config.yaml
n_layer: 12
d_model: 192
n_head: 6
n_kv_head: 6
head_dim: 32
d_mlp: 768
vocab_size: 1024
activation: "squared_relu"
norm: "rmsnorm"
norm_place: "pre"
norm_eps: 1e-06
positions: "rope"
rope_base: 1020.0
rope_fraction: 0.5
qk_norm: true
attn_scale: 0.177
bias: "none"
tie_embeddings: false
parallel_block: false
extras: ["some layers without attention", "local attention windows", "exclusive self-attention", "value embeddings", "hashed n-gram embeddings", "a smear gate", "an embedding shortcut", "learned residual scales", "skips across layers", "capped logits"]
init: "trunc"
init_std_qkv: 0.0395
init_std_o: 0.0395
init_std_up: 0.0395
init_std_down: 0.0
optimizer: "muon_variant"
lr: 0.00492
lr_mult_down: 3.0
beta1: 0.93
lr_head: 0.0099
grad_clip: 2.0
warmup_steps: 70
schedule: "wsd"
decay_fraction: 0.296
decay_shape: "square"
final_lr_fraction: 0.0
batch_tokens: 65536
seq_len: 2048
doc_mask: true
train_tokens: 222400000
steps: 3394
dataset: "wikipedia_en"
Each number is 128 + 32 x the weight over its row's rms, rounded and kept within 0 to 255. Layers, rows and columns count from 0. Numbers have three digits each. The size before them is the row's rms in percent of the matrix's.

# layer 7 MLP down, 192x768, rms 0.606, rows 0-42, columns 448-511
097:146165165177130156133109072144122145150098086102123127137164110176155108172116134077156147102090150124094101166114140098148086097102120116098195164160087102152105120101181122090078131104173092
099:150205119136130087202096099124145150119175165084103186141125121118126127126110113121118176087109147138181139117142106080101139139164151125169151141110098103110168145146136096085121159181133166
104:146169150126123118143134115151068140112130172142154137122119149180140112145165105145131160138159137078100143132141123144103117129154113128198141094138172085083156156179164167124109099120165112
097:130166124137114082107093085105196129137111160096071113159135179144107162137166098175111107122111140160082113147097094132168122120178137147110122172174140124099130124113133127124120160170077108
097:130113079076124137107150162111189100126174135132180181139130106131034130078100172179130212144190156127143126107113100114119116098128189171171159096149075076071093147097099087183113075193152166
108:127115163108190091102150142159117178075146126156132128105117142084126142133126149092170085111130105105053156142178116143148131133154098073134127144149131133133128109168145188075123094121140122
105:146089153119153183156045091195164134105163178174146107164089171133135133013181128135098138162087119101120082137119088102143165143135126084111136139128150118137144105158083075125128056128140149
099:211069118098148155125138153065170110187178141177211038125121065151122141133167077085145106137078084144152165099144054086132133053123116149123116149144116135138125079134117103103126173179112167
096:143134089156111162135157118114110168151163117191070055178094123171142105138155082152118124125057138171010105200118123149076148132168121104051117132099132171155098124146139130132185139105128081
100:057150144141144170098148144133148108154158171087152103138109101085139148131142092189113140147133117096182098113124128116097149118089109145107130126176118126141136104179126111176144124130130126
096:088055169118169173139185136105127182148103202117100195131126109196123105137070107136176164096158115123191121101176057137140158150222136102109117108111103136060150127162177099203161107159088111
104:128093148116134099112102072153139157116175115161073109134141126129114011171121132138104114147134088128093126121126172143151135091149111099077146115117144147153144123134151088129171157136150126
099:131168147189130156161110197082255143101090111169152096110093163126117135167082129087143139105117085128152095100142158179125117168158188140102154093144138146099112134139158137113135161126100100
102:109107092109119110132180111082163092124106126109144101140120133163132088123136164107127159152134076126133107107164171139156106083176183128123084099129164115127157105142120123070167108119140149
099:112139087164099119143144126085096145114153081157181091111124111141137142096111157147096119210105136128143052076169154176133091072113137096132122093151125094120113126116086117112094141165106090
101:127173151116085151151110084145204119130131108184087082099193175096114191118165132147166079132142157112072136113158120075085171128104115123092142133101132082090092083149164169110142169195096250
096:111134164128164148128097119109100129121125103161091143117150121099151181176119128132068062065123112141134131125154144165091090157123175090152152150114110072082112110185182095115125076167122120
097:131153078185143132137111084085101127122078089164211121058099154074077134136145091153112136113158070112093143129154141153136102109073135141168162044120174137132086148080059162119157161142072166
102:116158157151161079113110099162105094137156186083129149118147133130092147182088155088137147163126128142166156111152184171191138068107115072107081074075155178141133133141153148076121132145115093
093:151091073107093132101115181073090086100133154089157107158030141100119128132104159121134173099098107097103124133174205110138134153124149141126185148115079136089101135142152144142117106101120110
095:166131179094153128165091149100088145108116144105125088146097134066141107111129189124140111171083091125138136132109135114096101197097126138045179083126158132141134100094138102127077121104149080
099:134091119109137107113148133182150168128165103065107091161114113101110140112098156123146141065173089080154158103111173176131070167129130151153088127163128115126098108087141141154061155110099131
104:153125106063083080192085157106159080139078121112114143104062131120127093133130113122111177151085098091102149108114091118198173140119116116119075194107088157129119162102197100155133159110074180
097:163166118145152130113157065142220139165116108126121110117158138169137160067142111163098107104134142080167141133116158082172163111100132131134202114200129120115114128112130147114161133208134119
099:109120133120204089055128127139120142165120108145051129103135084150092157098145119086139082093117184092101139110160149063180066094093109130138132078121123123132132090107123130112094105138107158
096:044133173118110170118086099112140149121112117103167087128199126088115151165168080068191076108095084124143138193160107139098146118096107059055110145080153183098110165107082106110112139167146135
101:118120134121100169107093148038101126105127086185169120124104120151133168152091088156126130161097077136085160134135139111123104136142137108131142159151149146179156153093132079115108139198159108
101:153104107133163172122169106161155102140101128142147122105125122184160080176095064145135134120094141104089151082110172139157093186085160129149140098124098088166098133064101108093156102091115150
105:142129141127126145194171187126141236128129135112101154124136136122112116108170127099084141148087069108103178077082151101129190093115124173134115135144058073133117172144117133117101099129177080
103:102176087147170118128146114074102099115130123147126147128125139114091122120145147082148063158079086109075095148126099124127093139150131136039186146142083163154107155156111149133159195080125151
104:098140226148125091206130144117136137150167171124168119155103206112106165156122083130101112099120108146115147094123126145139073129119146161119172132122119146170150148105099180182149057153137144
095:127111135129116134093124124105175102100141126124112186154120117175111136049142172135156182150122076046119144112213049127150097102142128128085168142117168105133083143122131131175170063120091151
104:144121163122162131138150117120134142137180125146103143113082152143116202121111179148121057135091170103069129183107131138153169104079148198170119131125103130117158101090129148137158132165099177
106:160115091160145120134117180143097137131114111120179122144093101105094169099128149151167091146143137086148153094091098175126141180100101113084181111098152103162160138149163069164139133153115118
100:138079114056130159128120100172164109089120171123166145189169124109131166106076140094164103118102165113150117132184091101119155156091095181108091092123107106112160124191130124064131120093148123
100:151097119154168159173082098153155139163115087187142153097168107122125144089134114084093146134070134132113115150097077091113123092063094110095090165136196090120142142080060136118044115128147094
103:157143118118136189116082174182187085157122083161099160186131071182103173167119101120192178103164149166138097112111142147095128117125185104138119122137154105142158179095110186120172173115138168
099:146165093131146121128119149136079141168119139101150063130116099125084103105147104125068157230124115111078135131093126124089168164143144168140129149098118172131144096122156164150152154162100175
100:119104118124135086113078135132138103119131098153082148121164171117095053128122109160170130168135045089164112168161157123125129156112138143092114115092193160103138100078115142151090125132096132
099:169063105075093168152175173120096121140093090146095094106057073092117123092120084126125153092082116126164145089158160127205076136121146071098075129135159117116115120104133095167112149085176142
097:114099104200153049133167134113122124146166142086139117087124116133126095188143132124156117157167162147129148078147114121157167175108059108116125100110127141137128173139096162153069115124154101
096:098086110085085106118136118165176101081117134108194100122143121169147169157103149132115156168152129073100113116053113067145111115139169103150158054181125153125116082102175135070116164130136199
100:158164095100108090154113103128103072150072207157163189153207104126137111148069160113188134172111154167154126130116137110151104120099154090052110172140128124110123102112147147094112091100135103